From a checkpoint of a small transformer trained on Wikipedia.
Size: 12 layers, width 320, MLP 640 SwiGLU, vocabulary 32000.
Architecture: RMSNorm before each block, biases on query, key and value.
Training: a variant of Adam for these matrices, 691M tokens, 5272 steps.
Each number is 500 + 40 x the weight over its row's rms, rounded and kept within 0 to 999. Layers, rows and columns count from 0. Numbers have three digits each. The size before them is the row's rms in percent of the matrix's.

# layer 2 MLP down (transposed), 640x320, rms 0.0774, rows 128-199, columns 256-319
103:461497527493563465500544551494458476471486518446539440452479527502544556484501496541501454400490463423501478535494495573491553547453469404473478496512551513519436478576450478488520530489478512
106:489508452471554493515542540487483435490514521416508531460466504503569419469565483534522528481498518525483484510480404494460480473533431435511513481458515468481518545557526544469510499476474557
099:542461435525537475555496488464562431467503530524474538517392490475531569542493493490605565479461414499464518542508493470450535577498531531510508513517568440457493395472522484452493554506425421
101:528523471471521452537504426512534476535555501508527538454463564457543495507495465564487492525477451550487547463566460428491534521524499561424547493536506583516520549530511504454509437470537488
104:469521525451434468475559527486488566477451529542545485479483536448529485448545560498570476468557478491491550505474439410494452490513463504473431553493521450457524496508511513480514478534448486
103:548508501452525489519484525461508516463464505488574496473505544523392519542504519549542476480477526488519511540464483517488570494517461515554480508453563526513491478505486461486534477453492503
101:545490459533473485441396485509484536486513520540491526503479490477388530556548484430476502498459481534475501457502523466430537487516554559503488480559509556485470517498437462489473524486440510
101:473487502482467491463502485465498430479533501468557500428495470513532503510464577485523418588452456484523528474454560480521567597507512524592510464572499522499436433481457457505494440474477582
103:445576520455461528533509463498467462476513533428478509445465464536591453494542500511564497503547499463499468572532537520430490469525478614526444551465533498568506466472499500419513531431517453
097:481521483458499513475504506462496488456531586409496475514467524480525481502547468488494532501504500457531529505568483518540556476476557528521504535556533487497477484545498558521551423493481495
098:479511540515496540477458536507515526500481472449532536527491438473374492504550419488491418545426533553462520542456531563492496476424424456550499466494421532508538461509559484505517465431563558
099:462519546489514565499474516555508486484428498505496571519568496518546545472517499440427443488546552526511472493472559471460494524447538405511514517496502544477516476524567535501540457432506518
098:531434514495562547478473462582536489464497491536509533530443555484446494514573485468513505468559463590532511434458501438512505519616465506486441538494483434547480520499506513506486518514481471
106:469478474473471497527458454462509479534471413543468507515541573510492394549485577474492498517511443426550541506496483479529473517507493494515514509485544509464488564523509554566450525501567505
100:450470476508507513478467450500521508589486475487505515438500528527442472478517506425484543569503519506476509493515536504565568545549428537576531511511495436551470542504486505480440505552524500
103:510526563433457476461501517477524488511424431451529449577488525485410527512455501461464484464475441448447501448506433554495535468509537526523442501538458478488529497557485555530489471492468552
104:578454542454498456520458433465540473570490509458543470483409548503560504478581449490560491514501514466530572554466420467498528517490478433512428481432526514512522485505516563528494516442500500
098:421493481493474494549484517581514517423495533531466487522450527508569489450528507472542526491351532488500554486561444502476517454565467458525464443489442575476492526453511469485542535473499518
100:496518479507524543428542562529478493510519479440406483499423438531535502496572561485496500437526479507504530530504486514472439519524489428558464444446546570475456570603475599534461500449464496
101:449501442527512477557504466486491519525468570471493531455486560576578499515506446544434522524507523442504448539468514472510499506516535524529506450528538509445499455517456548540484529518516504
098:558499632463512516483486449524563498510462453525511551559532462481542482470425458514558365467518480507540503464506484493496529520523557481482502526423448544494460536447513446478486529484509517
101:618542482479430518512488547499488454530471467486494500528481534478430543514449520501501451471485520570472590512493516504482473489479537527478477428555485495477557498562486504532560422505473532
106:504587540450497471470569476586466552517515536607486462511552456487543512468561485532482443558492483544503456490574507501535526440512415476513541505465473488422489535588540473514455434493531524
101:450502482471584542437598486452489474510461537506511522532495499446455466453476493516514561530483502456445459501519483482498455513538567500555488463477463495540509472545496479560534475526447512
106:501514566557427469470491433501555523496460496448499413563471565533456479465487451514478497468472506457474485511526542522490423556513547535446525509512495501571501521460507550508518529513528535
099:601503561500428424508475465507478514502513528476425505440543509493490481546448497495523558516489489568528502526502597552480489553587497499472507475495565526492479535540489473519452548507484526
102:526504506495443472519588478420469479562545465480429543534470527463563575509511509460476540464504538547498553416487604449494519450539507508527467544503517515431506494495518538476486468466404477
101:488458505594505585465537480498446482459560484492551531458539507489473500508453484471488483471458521479520511548580468528478487518460554462465476510483542549550493496576488457553464582502549520
110:497485571484497537465485512619469499463498456537563517452527566546500437484524481500448501489572507457581554483480511507550572526457559565523548515526540521480516503497499422492484486420490468
096:544520530471504469465496527463500503627492474451527497510471644505447497507551551511529458479496457485495538496430485554460501529476489458523474520550459498456460509469523528575500501527492467
098:475461490526543457489522519517487521579463449470511450483512488546564516560485496460560528437441466491477582502473499545452503508455559508556517490481439515482439547507494506497496499516530579
105:465491522537560462526465550469449520549451501495440478539447460522519524502500460465544522509421531506496500485485480522524529539471516501478497548541504442515501587548507576506545450576483534
107:590471486475488575484471523491511464463479531462461506524557489548485498549476476508480564550543488466465424509533479498465456416536503433540374535535513456447450489546608466465564445455464554
097:587475477575539481451475509533456459483522535454516497508474484429501601433591451529545543425445493504516523504446475458478477486509579481503484470576577469508451497450523519494539460504500458
100:402518569454554545474515524504452512448504451523499523499566497490482495535492490412557563476494503511513468461452473485507488459420518513500534548493502555540461465499498483549556532534499529
100:456480438514484511426526522564492540474489465474518500463534471481541535391462500564474441522470478518554573537538500494486522453495443445511489566461453453463561550546476430501510533541461543
099:563464578516499449519461562470526557500479487481515459495521401597567525501485513420421532511493476479449473455574528481510470492478516509489511410537495530523539499482493507411529495553528498
105:518494455512466521507471464423543540535540541514532466432401513571497390483554507539503444440520487451503565569459510473553471510606452517496536478504569529508509477498497537559517514508508427
094:438485530525448478503500536416463548499516506523505489511508513506461470527483544531474456544521477477468479485464525463544498494492514481466525443506508574489506460504502540496507545486481434
100:520513518497503512438484506487602499502590531527549491460540497482462552480485515543436508433541578534511518507504529414456572536493554424539539477527556492523485491494482529527496432491408492
101:587553581528515497556477484493407488517543488493443466572453503562442468486480491526488500548519560498530457543500541568449475479531471476467460439494506530471523423495491497540475520455529498
103:466511513483481463517498481505443424502567548488535530489466492579534416551424523469573517425485488473461481533481553508511539490486536518469482522565531478538440507484507558567556469490464525
101:531544570510563515556516538523558532520514447524549450499464505510555577502461467501462436557481477506467477528554482450476487469511486443502487513474518500559482447453486471415537486464435486
103:563502464475514467491520502496477568448456486451491469516495460487525518511547515521474529457545526500535504460549461573403491480470483540495468432543493459453529518597531469479479499533481527
100:496407516555510458459564544570554483465543484479464535472500520511562464451436500430488501430529502453510565490487522487506524495488520505437511474541510462466524498520527475463461439522491610
103:467464570510534511523469518482487489533512497485467587455476481502453496564529447493518521480497527498506513489536511513461425456500509490507482474491495461523470465484536440549495507480439491
105:421504572488616485518453459526507577537463534531486548498538556449573477570442531467532552437489563501535433514555481452398502451430519410509465501455370504478510514476455500530532539464481474
098:523468470471489530518454483396513552533475506467484461515577496494498492500489495499469531520519517499518533520597479368471505501504508480580506557463567500437496496533502442506509499449479483
096:561472489443408512489520456505497505499509553489554482536507467584487517532531521501486526483510546581481480513459500489500505550522511578546428521533475503474543543459586503475515505477476537
099:444438520559453458530471516488543513525556546537475556494512589457518521545420459514490544460571460511535497495526511502549548559521485511483453521449484605466455521465510488515472509439437501
107:518439505416527554470433479505435490491484477440515576419466439562468468580471553429478501483502464546534480511457518456472505428543500481517478509481510542508458520510534463514521530504479536
098:478510445477516473524481559473459461509477511564482492465490562522575471456532548433544530491482527468460517466491520497474516512541471518499515436532542502564513463509474471456479438531499501
101:439530496458504463456534480471457571486452533450428478549559470502480431439530547458390434507478572459504463441507444518482554440455536546503535441455465535487544541474485522462569474498443513
103:495468489525458584546509503522538571513508489461515581587501491522499443367517452499522499459410473453501534537473462542460512481573513463563523480513479512519558475551501534493501547492479420
098:549460560503433566482462537500461470483478354446476500542546509538540582459475468412518486489504496556462460495507465483449520526558582489474576557556472540575465540508457464440474488472494476
099:479490492523521461485414484467489477494496518580555514517479489449507507534435507494573494524498569531510506524482493519515440457512423510461502496499579454468510452478474494430536444491453532
100:549437535440500466474504477401563561550525533538497482531555530429490499452452502539531536506484466474507530478466449486443552530468511523562553460514532510449497436450537589503492475495448453
099:480479449448488479514508499498521442454551526556465508542523551512455473526587501500467420508552522482534458517529512447451480436479510490578553465489429479477443497551487484484435515448482485
098:378483498528520470510538464483502475457503527509455482509592463520465515450544484492510471550510522505522454465554460512455487474510503499411475485523478492568489524463563489457453493496501514
095:511492463507483381480479534520541507497445516499523563474527483481485476539473455554486470535443468487441457510535438460518542547506444507490504443528548550534472571487484496543515469537503474
099:534505523530535520501491529585557514499514526521440462642569536501517554524538505401489489520492478492481512470557494521448521441464447455534483428472496509497488446455467496508518494524443500
100:448461526510465523499512539520533521464590496510427553523494536436470415460530493444452586506520448511539546481489542491491548465451463532468540516442534520538515483480577529502475488502504389
097:487510509551487496526481526535513499503487532466527518460520534479474543479409480573470516548513462469565463527521490505465547486536487522522497414472539467508507450529584515518470507499502480
105:577508420515519452575497588538553528487538437573481466491515518465525514520480500533446519437454544455515452510465508446508476511512502523514501503517538430542567521559520471478525487487513525
105:518572502479471521470469528519508513485520454498460487475488515492532521536548478532539537545513526474473485570546421551516448534430462541511494504492541465487478570532456482607479484506422492
098:508503499483469468575437509417523467494492504472511492536494513441505492543528483536499492475473500551505444474428418471462492486576478621485537526486549478447515500545523484510454537524508469
099:426454520513479428528485526545501481441517519476528530507535475511518572514543482518486497486498471543534524612548489476463483466514523495512579542465559509537580517499504493472448525446602537
097:541566516452403498441473420477501508448488482485517463490438488519490502474519459478490451538466515535466519488500493507633521484477481525486551473465457476385522507531490518564462465547489466
105:480512481488459508515470506511454545458419570475508523480544530475549530523520525516571525403498465547600422498492563478493505543518494504466460453501530432494507463518525470504573515527559475
100:538536512452502494438423488445528442508521484491511480502470442523502557583477467458427456550513557444486472453483554496471528509482483504528489568512507454484467492583488475544541530504508516
097:505470518461416470573456500569483484535485546479503531437474491517468516442532519559454506541507533498442512611522500620504525412499556532538473441490503496503510473571511524503539506494458460
104:554576512509485386537481520475439475558520533532494475479561553486518509401498496482599564527505503502469513448507515566483532479507491485563444589472452494516550491484529474540494544602530494
# layer 2 MLP gate, 640x320, rms 0.0825, rows 129-199, columns 256-319
107:516513502475486508516457565476493494552520443553490499455571474442466537449429513453498453455469557549450522544486496558442453522537537484522508493501551545481568461535463472524555445560500507
097:476486552466477410436483548499496449465517503512484466549482472536487504510515418484506460495539556475517544534450445523548539534517475527434483466511541501570452449451482532553477457407533477
100:483481458515512486459488547518500468543485548542494430540490522561426474561428492522470507533523539504496465489573438488467486456483482456520535547476484466478524532526428494525462478513483471
102:553439495453503448501473529505536493512572522472470534513543481530534458423476482462466491481505579497451488424484589525524473572494528477522484454551495571496474502434509482558511514473516535
098:510435477522492529485506555592530538462481575471520555417516474560513466432547468496471518541484485485527543539489528574530512459506513517525498541508522481469538468500556502501489481517520508
102:479519577501510509475475521557487583408504559357390538536533503511511469456430491514409516554535502511565573510511523546529509481522445436498491502468488455548465449483496555474530534435517432
100:495479561526530562515571556508489620432464523504465537535532568478492491527512461502487524527468479520507475475495506519474551417554493518511453538537491543547446548531510494498484469558530460
100:538400482485463518562464445423463439508567442568513576493458525538565484466530468483463508512513443480482517532559470544459503517484507534503434510517474514521494481567487484510478412498488498
102:530481451446486532444520517409532460490459506547538585457557542486468495538527541566543517491435473545536520529514477482499519509511435490583488493517435481511502482524433568478542454413532486
096:545519502540559477536552523534504478566468510508510505483481492493507429494452533523451508510588538485515558506546501426570485469575474501474528448498542485535513495460495458481511526466436482
100:510479537520441513469532511571413538511484551502447576525490439511537532532524478516508442515556517564467486545457499542591490528475520488544493485491542480564565509552508551566502567555435467
093:581512502473577514514486496611524488463460547480513517507464517482458527515504514440543475481498467469557549500462503553481559534499468490518556510543508507523478462506529482566518556496495525
103:477481487532542525494432489403567502514469492443486480476509482560478502492541502551505487486502550584513477496507478525492522512509514568434534467496505503442539534455505382491508491440538535
120:523489468452514531554469468499509468540443409553500520474502446551485476519539507461477481552503514504429508461606472516494552519513409536548491536507542465514426552512577492475500537521547543
098:514510499484466469476566446437505515506555487487561562481507566522559490499511459463503479466506499545504518474519504509505514475557526490504454508533404451441485469506465513597579472480426491
102:482493545469518481526466483516495500540462544521448490540492566532448515536479496494437494503510500515513490535501514448451470505449473521543557531494531515562520513474522459493489514509559513
099:536572570493444498460514510517553488473491532504520495548471408428561441395597503431464496502461511510498505525524364445409504431477510394490424598498538499488593555453541462479468531485538538
098:456627541463507490480511472518527521491528477571571475488468470481474466507551475467571462515535516547492470455470468485448520526434544534501511501509407437531510545497532510514580473503514475
104:462449505552498534512473515535421509420465528503515530514561424516491549455519514469517465541526410496503543520479393494511461487470458497579538467405525504597473465496461484496554515439500462
098:499497470516506515465539557514483523467546500471513507508489508515578525406512496531511573468466482562511524522504594525574573580514480519558395477474504532525470472514452504523553513480496477
098:493522544470495475448549459455561471520584583481525536514506431484470521502490470537492529480505502501544465543487516454481509486492440488581501519571502519583437543555422503544475484487521496
101:492552526485536519446518461568503449516438461442456527497484529527565515481507496510500489490528500503474438482508489522470465463546493516490588528493551554575528530516508528533543528555504455
096:538477502498461473536445457449526560503490484430535467458550559502598482549595553464476550492552542525481505466503558501538535443513425554536493493541517514477547462519514514430511519505475484
109:492526486531420460449617511457494464532497519501528461548559553495485495489524530512525508511532553550439522495517543482482479529465550601449465529517477526494502434504515553515464429499558485
106:512521550523489574516517547496462460440560483487471442471536584552523497546567504462537453537476468491547510478523488497526498540419476558499488542588438518469483533489539512498535562440505495
100:484520457529469521476489514566508457545477484538537462440540505499512482487504533538481483494576398428543420560553407504493605452502495539437477558565461501527494520587535426459520478492503527
098:478459529379541443466531520517511557485476499438538532473528578513509521508553489506531434466534518478501503524509444396511447507539509546493492473515425434488485482424479477570505478504471525
103:481530477465553472515507454443447529532515512515410474378473446422534454550418450514581529472467544535436533570490503474419517458522434555453525495479515477445539457533515493523529466578569489
097:560482585529492532550501553569513494472432559492517481501491465522547520514521463459525430550464454483541528452508478453465568585542500460495505483550503466511443482538563494564514581427490526
104:476507465518514525452528588514495509499538484538451502496520544457487512518470535495480466483488405501449503529497528543524490545413466427519529415456477563463486493478478459496551566553505512
107:554565552419501492451539496462510489525502510494460482471538464536473462571489496479498511451405527415495515429500531490498514511494532414477521517428535443482516561505523512508487483473501518
106:419520475444505486484471549480523479554470461418520468425444579455537518490407488452507498507489476441542484525503487487501491549508436500517513577474540497496491451563497582538521432532455479
105:506530507538477532530436537532462484431483508453526481564512455503497545423555452525456517519463512533504501483472457553481488520503506446530545475526528502429485520528444447524468490460498486
101:484509622484497404467558526456548528499485499497533445514446462432470481516491523539521449508547500494414491456446402557493418513416449594497533541490468597554537510521491531582574462520483509
099:520406570527501474523505506514578563460493478475507562490594505587431471491514463480511526559542454466503438468466507465510472494509481465462513535463495566536461401493484522517527578533465531
097:499539517549487555409521449504473484463533490509581423439501453552489510458501555502554463547556449460498542548477492447490488572479501492600538561498581518521456449498483558489419533460592489
102:483470460498477447460523540454435476550570526479494541451514466553474453543428537548433451468512520452462499514490467539518491519496440483497533434452560531466577477539507516534520478506456468
097:560445450486482528488467512474437432468415590544487474550507462537467543519502464504481468536494557471509456486495470521506592588534472445510521498543530519537476469538513503537459532511547419
098:577452487459478428446458545498548556495531525492458469569537558558477467516494457460542501463520475548481503500467579466562519545505495485490545480514618540500459425466449524532518464405526477
100:528425536477434445491529467465522525488494505511551521584468421581462475554497523468467506480565461400513456511531558480547408531494482512506478494496511505517447540537513548448518539509418475
109:459475456420457469428490560449499547497567507480555516493581457562442492500461488493530447515575508499501489478548460515471500497544448466415447456512481505515494536575470497461505436494480481
095:549514467508513525523475519505491524520532503501473509560497477529551507495489523583492458489572521553531493457501476485494520513451519491478494453505452506486519527495441447533432531438536493
099:518463473527583457437443516521563482470512513497520479470430528480544519475460445516504537514506476497460479533435447493519507537456534447446484495455551543457505511465522459507567466512557450
094:517484519478491527520451501535402557501426535467461490488476607465580538446556463536563483509518485494561457519469567505545535514489462457541541475500511503482445489448483468492510556458509511
101:477496490460496466420506477527481522453510530502475490467540457559554509488560501465624502549549530514493529495471513481555561469523508541463485531470504518507448488493501526518541391533502492
102:467547460428497509443554501515514479432546517515504474498531504510531513428541466484417516547548479408424521529443543543490508497535525513561488481501574479450456508570560451479473413482585515
096:537502494547450464564538482439509442491523495595485497474458505443523553520479491584532505507473441449413495460489451553502435483399467451446579509479460500471439459487558518500504561503487557
094:584480477493571442482539468492447460486482534466521527555435536458508484524468478495508447494487479476555473543495596518471612562388457482571526573459535542525443460567412430483490522504483482
099:458587470540565578550479499530480428469466533507541483525477494512531552491568559456491446563493561489450471484470518518455509462562558519538492535547533477497485470478500466459491494523482436
099:486416494467561506501530450462413517462490451444549461421470514499530606617551515470459533529481467518604515543483546540521459491467456477451515487552530503482462522540510408531526537493515544
096:494455516505492524463458517517489521523489514504488540519512501553473586541416511481500459469509443469474459532490544501479524492481471463494493536522484404507533498512460497562537497511505545
101:441513486529510547553553520474457555555354524445520478495480524528538501482506485473520477467473521514453481470465542519527495449506458531575469458510418580496579532535473579554542474508466524
097:543531471585539521516481540446476496449438444589482501448441551433462492603460481536471489541549487514528475468491575466502444480468522470497473540491526496415479534498434509519537521504571545
096:546560456458443503582525506514547598429475489442540482512480434482461488456552487441552506464438473504480487513513557492504493540536549540514535519442490560473515495562500458515475474565414529
103:594487463463441513496519496528501521539577496522508578497567497541460499505468456571489496501488463544513481453443513448438535596516514501520566481477504555464490490487438457570516579459397487
105:510509458475482502554505529560509445509466534457506557442556535493493469510573440474570509516510535557460503492550466574558551473523504475504551509480441539449522471532517560491513532525464571
095:545557521494494490499535508547495489451429522478500485432486502495415468490476493457586490485512471440540483462391563512583442534527568466511523382488489546444499519473511538543486442501458456
096:559475518519493448513480423464478500490498530440471462533531552524471536415464515538465546518440544506546444487518519451505463529602521483553485462496473547421443513469561442414534511483449473
095:524491513489444487590511515430466434462554511520463425536462471486506507540457517481512556491465477554518550506548525456498543542531463509470540496448580415526408524487520529526621525477587486
096:489496468566538505518526457545558488555460537491462455470519527425485553563557468533491502540508467448514512475512471525530525514455510488521533443497427525464548446528459499562485525548488510
099:504550467484524552498408521490574515508491553523532593482556567477528494524480490462551478455424450555518480525550476481444558501542465570419465539545525507569546547497529537540477466479501514
096:533436547498503494479466480443507518518469480500453536470488549476534426519561473502489545533460466591551490497524526422516549487489489502483498511525503507523492450480487510512560524399491459
100:483454575553466507504443447483412495503530527444589500482422545547524475433515472540467450475473493507463561534506464500536547501486496523460480586474516620454465474509508548511428502467551487
106:469481455448400497481503549485464505492465489444485513460525481388535518531448428521476482562470524494502447518443425492491406511560417491491525526461496502492572463555517451533539460512416502
093:543477602502590543521532496495515550442508553475487510569474462476567538481458402544446484471541469511513453566537480473521515488480480460452485482547501528451446527537533381548565481519440514
097:523540455489506490531441499482465451544489466531513501516519505571574525534526511507503393540547482512513479523506512460579501526521475468430465529536429526530528517489428517488490499473554481
103:449394558564489516443500435500471468520472554450406416458521530422560467543544485436532477458499471525527484527495474497508467495491470554496468522503538464507475490504484530552479451531454484
099:544512500421447475489556470445470507533511504503433529528481465504510418521497491439545484442451532532452528503522510520561531425574428483470492411505437448481499521498418482494524429484483482
100:466477479584517489429526475563503528504433532536454551510483411475491491498525501501484531452554451538453494445498472456572478417491506513472527399520520443453509554500484479412518541486470521
097:483492533584474482464443489510521528519468468540513480550484418491494483517474474447494477512493462499475498503516508499480531520501452502492505519564569437462466491541493479447552497522445495
102:468557482497510476524454508527479491519475467528521416507545604484477471533507504520548494507559546480471492505558450472505537446422489503531452501473415426483545559506533429517530544599528485
# layer 2 MLP up, 640x320, rms 0.0802, rows 129-199, columns 256-319
106:552550495473493552462487453509510424510533502533490492513483539554471527527495502518487499519471477484533411503631581498537433491562531545487492486488534550480473512518473518437490501448495470
097:454492528457469508513457459472506500462391440573479481472492537544502506539520511466466474489486509503451491540523466491390536497533501500509501543482478500551547422452549563535517473491517500
100:472510508527514482478533467531540464460469514472500521475529460475504471459473522517549436482459516573498439413453475567532488554559470540442496528498542545508493500512480519496483457492498454
100:519435444430562559619392443506499477496413507410530503558494514479489530519501469562467483488507519465513518431486466510462528432451503537516575469461482502477423510503522528472424496509542461
104:527492497455545524574547498530484492519423494456544496489491562448478543495486566514525525392396525396512555529478460501469523464549508488489552554498465473509536487488513460527506488491535568
100:497482484520513590562547506488474473464488496454501460511529521508535509431499515522506516539498513500500528464529526470561530451462524460503476508473516428514486532550524524514539504504531561
097:474496551527486519556541434497496556483463541510415541495543552474491524494616436500482575520489463543513541451495445537536481464498572527530500483479472487532543520501526485412459525493495543
102:386500528486440500558494515505419521401515565498410482419491527483487475457499587532490497439542469514527505488458506566365486497499516545500484503462519381458461526493457484490529525538483464
102:474483537470564568473485514535473493457534484513409495520447499507508513470445489424550481506499516482485503550490524466461538392526548528518517558582537474538421555471522546493493571450533489
097:526518547513495482403567470396538494531503517419489458470493475454444413477550562426464441550511516414445448562516554511525448506481489515536555493556486446509542476530514538479472430487523530
102:448487550554500479446489586556473564527413523510370516556415498524479481505522485451463493447514373507500529509528513505503496547451477439543540534508564488497475501500509526545499510497504550
095:558450477562522506443470500527577508498480559460502464447519475534531573505538487436487415510524521564478463436526507460470459445483415437479408514559468458595467482503555526486435461444512575
103:491495497497487513462521592521484549451513531394509492545565414474545541497569531494522487515547547586518495522477433460478536486546472557505524502513517446520498536521489478476483540506577555
100:490487511470516510549561491539442551514500518496507493639456553487473510480466522467513423570492482483532513473466537495528444502498504433499515565544464472470501581514499480507537487497456523
100:490450588446469482528493496519472556549479493431553431490507541526499567481514537440520516510501391504533467598408519512548568480525544483545526426488462519579541516562614544475479503547513473
104:516522463514590536456573486510522598470502476464480592566525457453511436493523488473496520531591468435452425464429552473468438484471489520457494538501417475525459519479426522488496520541532482
102:462464466488476445527457520490464474569508389466547494504526516514526513502478533472534455538504455487472446475466527526496502487442482526484560495474415540462528475550485518538549500471419497
101:525507474499478466491484412498508509505515499574499508492508502549547525499444495453517494576476485570544497517515461433495544506475512510464531517478499507425441470516493476480547479461523533
102:490488459499505509488473491470553527535476534513551498515425460544541499538523494497518595469515456509438414469527516486495418462554518516594511480505565525489516552505508539485530437522462462
096:518572540491531481497474474501562482524410496479499592529546456494516506485488542493495463533488562537594434470483498528495554530468514542508474468502458495511511535482515455354577522481459512
101:521510456533542490463464445484442508487499485532425494530505524559428542440513527446581476491481488475466500509438590543553507547469557606559543549528482471488535506505539547499513497532537411
103:486418510433565425525485502558415452525487469532488411492549516520558501512501461497508526530468488519524448558489469552541563479565451455479517522525585439505475506492529468410473415498450537
101:497571550515469477499572477460497529533546489561433494509470535573450460444530467515446567539555498453494479557503588520508491477565493529509539459530457460610502483457485504458418488433431494
106:481435466500533552501526554465513446472497496527553510409505478518481529531498378477501476514559498547484449504461513450547555481490478584496477507493496495443485452536484520451490550485449512
100:454525527592488509533505542429473438415474545485437528477470430542509448440522536513560465492446543492532490474487590504487525480447498509483485526492522541592560473568548494483488446501438515
102:485481466494489457470436498468491580422419529448535528546448524524485549473554435496557428477519531569505570536480420470521502510450535453500496473522470529487482470539507516527559572424511488
100:510464433547573523540480573474516442475521510441568526486432555489497434522457498515517495528471434422577437583517492461539486487496575518533524440477597614564502545483506506565495479549472487
108:449452421468469537417535548505505499468501532474502505483486476471441546473490553454494476560445488469539524455520589497498468508558487460556554561452464467499526515445561496543473495561503515
098:516481510464490504551499504500393505573546427473495561512483594607480520459520521478476466495540474553501589512476450494437458516577487494436467505465457535464467526456498545497509472580514529
101:477476497566489601561553507544501511479526487519550497489437434471549497445489520509436525538469532517462514491454493426486507471576496549476491559443520424519522445475520480516541521425464394
105:442494492500487426521463489495563570548508453477490505507462448529473531560478470505575465469524511510547508474519490472442538503488436488485488560524497495493462498556549462463591560559481519
106:557476536476538510475496509491508508526484482445516449491493489504409598544503469555492537486435561456531430490386424563473483521451485516482543495459462491450478460489511424521524531437505524
102:474530449456489542498546497532507576530442491490470574475512518513488510507439500476496544516487468509506489475565522557518499504467495536537493492545501517484521513521399463485494550540532497
098:552550461535496511482556427477487484546510562475496596556467558528561490526537488508492562410528496473487502541465543492516518523455527509487474460434514450513468510458440514484487460484474489
098:536543495453538484438485458456473570571526590519489478546415476458395455554493494491532564481532604513518459549463562462483486508478456536505512480500490498475490513463505530490480504512541474
098:530471545519506424478575570470519516566489487527466396531536465492564464407495498475543511525508483530500445542462541568505599498507497451572507475430495465497481534519522470472459548560562504
106:494500470540499550478473400605575464486565484441537442517498445479607494469505443541496493536505484488561473514526477455492550519550495494448530448500473517463495501490530452577500517492504469
097:544442523492547532459494458496484456553538543494516444540524590492543440455475560528386521511475442486484514437402569500458531460490472492444467494601454541455413425510539468524467503514534535
100:513537486496476462512474588568482529519465473486467502537461479525568471484497480465531488516431454495504480592520527469457423513427506451503498530514472568530476515520529551536491565515489492
100:533484504460554500487514573522522480540474493509498427484479549521464505551540496572504488468551506532457568415485561575422514553492508491487541507608519519508560537564402495516460532531477441
104:547568516495439513515467502520481489521526433479537494566524465526525445533541503466480521472481530490485462541507523564547418522522546502481512484543499492501549506527549460542526506481423601
099:537525492509487479530523551543554550589433485465643456519509553483516532539543427501562490440501474539501541477482580455536463519537478531491500470491488457485474489451467452394523496447520510
100:510536479420497507476479454507456456446462554464462534518563461468530478481531512509600525449533508455525511466495508423457491492506462525499477501479492481510478506538545554476552500562460467
098:486434513449433468529542551432450553535555466477482461484539498487546557408478461524521495498470549450528593517504451558497492524461505486500522569573545526422535505514528492499535516549541586
103:543472514496564443563535486498477528504506457425491502536479467532465490450407555505487480538527524457521509522590480550525480462529506439493543496519500549558545560555497519504477569530552517
105:513512477513508521525521455479458512576476450451467521471521409481442488483496454423490543456496550609437491484497478516485511489515481535503489423439482564498540529536534508491542489500465531
097:450496490457532492499546543548526531572414467459545488484513512510527485498450510469537462471551588514487557604445511510399501559539484506403543456487532499529536503460436533462506510548480436
094:525556501492448450545506527493465480503544519511497532505514454517451577495465549512511509530590496560571541544465524467546530471476544495501509554489497537517556515418542484495480522449452523
101:504490494497453405536433522489429469485431462513490477534528445521507509497512504508544449469512563474504409451504485568415462520463531468516490452519464427550554474481466538510498515555573553
103:518459452468523499458456528506496426466512534472507510447421459598462505554431498467493449569493473463466531446430505494458501509489517396497558495493487515540424546475467516537547472474521513
096:524530472434531491489469567512493495492525458523526517453508469508496497463486461411557503521437483482484487449463495389485521489477515537486559471476563539511451541464474458473513560519489476
105:551498467487567557546504475546501409510550514555464444461554489503514476482550544482526523561425460453521582510545457443534539505480519543468461483459562515503503529456500498485530482539461495
100:455536540432454479482552439536466473509489584519525508503537463568578497490540492536494588449550556596472499532500410453501513520519457496466534509429504491600462545512598540495387449596555494
099:511597405457443446498495433522481505511437575498495508514480517457461457501510444489536412483535474551526553553399493504480465542605462530473500544458519490489503432460502549520532499550464522
099:512515543483430518511451544516540529544446489516520541481449600485519540414482452548454569488499535516488575520518523464457507416550485524506464498581512442476477446505480481489475492496504494
102:476508507548505510533502406517411503514495508453487503551538480505474525521545550478445449505534442512457495408469455552450470491484487474481513493497490459561514553503536492577501475535500486
097:542502476499517454539532460471489458459593526461470435516560474485485485551471507508486537480488503471464472501472453472402530485465520519469511548519483541454494519533515536529509476499467452
099:517531527482459421480507444526478551470477511528478515526530555472486552503452522460450477580460502537465487462499518454505495544446449523513480546518532490494489559578527459431564476463525453
097:563525507482447447486457485535531523491476481500565518620505536512517472541548558578575444539421504488522542492532504516434537501502496519444447488448476446513502487528560526595567459362491527
097:496481486456486450519477543454458523488493518467519538435540482513492492465536527561509515496466494449523515443436483538536465489496512527386475484507468459565552525449465494456485472558610451
099:484465507442497516540448529511468543545475484510509491473425462451478519483471446567505439449463586460603482485563544536525486490514432523537517541496475473560461552399491534497501562567538495
097:472513487457506609515609458400510458405571510527456495519474554485465518523520457551432516506582473469520489535489540515538522486483457468480514431478437504420470505515522539550524573503492470
104:492522506490412497507535520475489439501478476497468479506525475509486532528409444511557489481454507511472511472505540497494455517540510458584540503419549572507546531461512537448427434494550560
103:496467532546488490468488472528502534503415484480476568551497452567459522417491452440514579517519476556468538494544536493539522523532617501569497552484467512542446445533529454473429462470514510
095:448550517580540459540472547499577466515471420431524493506452539485512499511460496513484483505453456530513515461514412450430477468485541482484538517481532548534538433576516517494551451535515460
098:418472523534520493472527489488508583516534452559516487416512469484443508485479455460467498559559529584557514489494436498557546480481550507437515457430496447533442468514477558462499500510452479
098:551489493379548546432507463469473431422530464483571519476510494544420544492543470527514531486568452497529478461439504465520528480532487504547517512482427476506499541449466517503495535537467487
105:449494458488451550496511558494539524505540587467490507521480449551438519463552496446465502517443567494569545582445475541513562539495554521525480526503508504499481504536442492468538469506464588
099:513509481526408526551590489501526541512510516437506532544484595457497533475514487519557515513517466423523488463455475522540490545445534482513433415495453543477526498450467495464483437482511479
096:444494509481535559536500499529475514493479475565509483505407517495441538409572487487446502524452482590493475489480465505593524421520481564423541503521534455475550513532522489496556475480518442
108:465489525513488415438511464492438508537440516445527506551457584482454460488516495556497513527436530536599550515563448553482507497527527448498493571543504518609473450531464547538523489516548514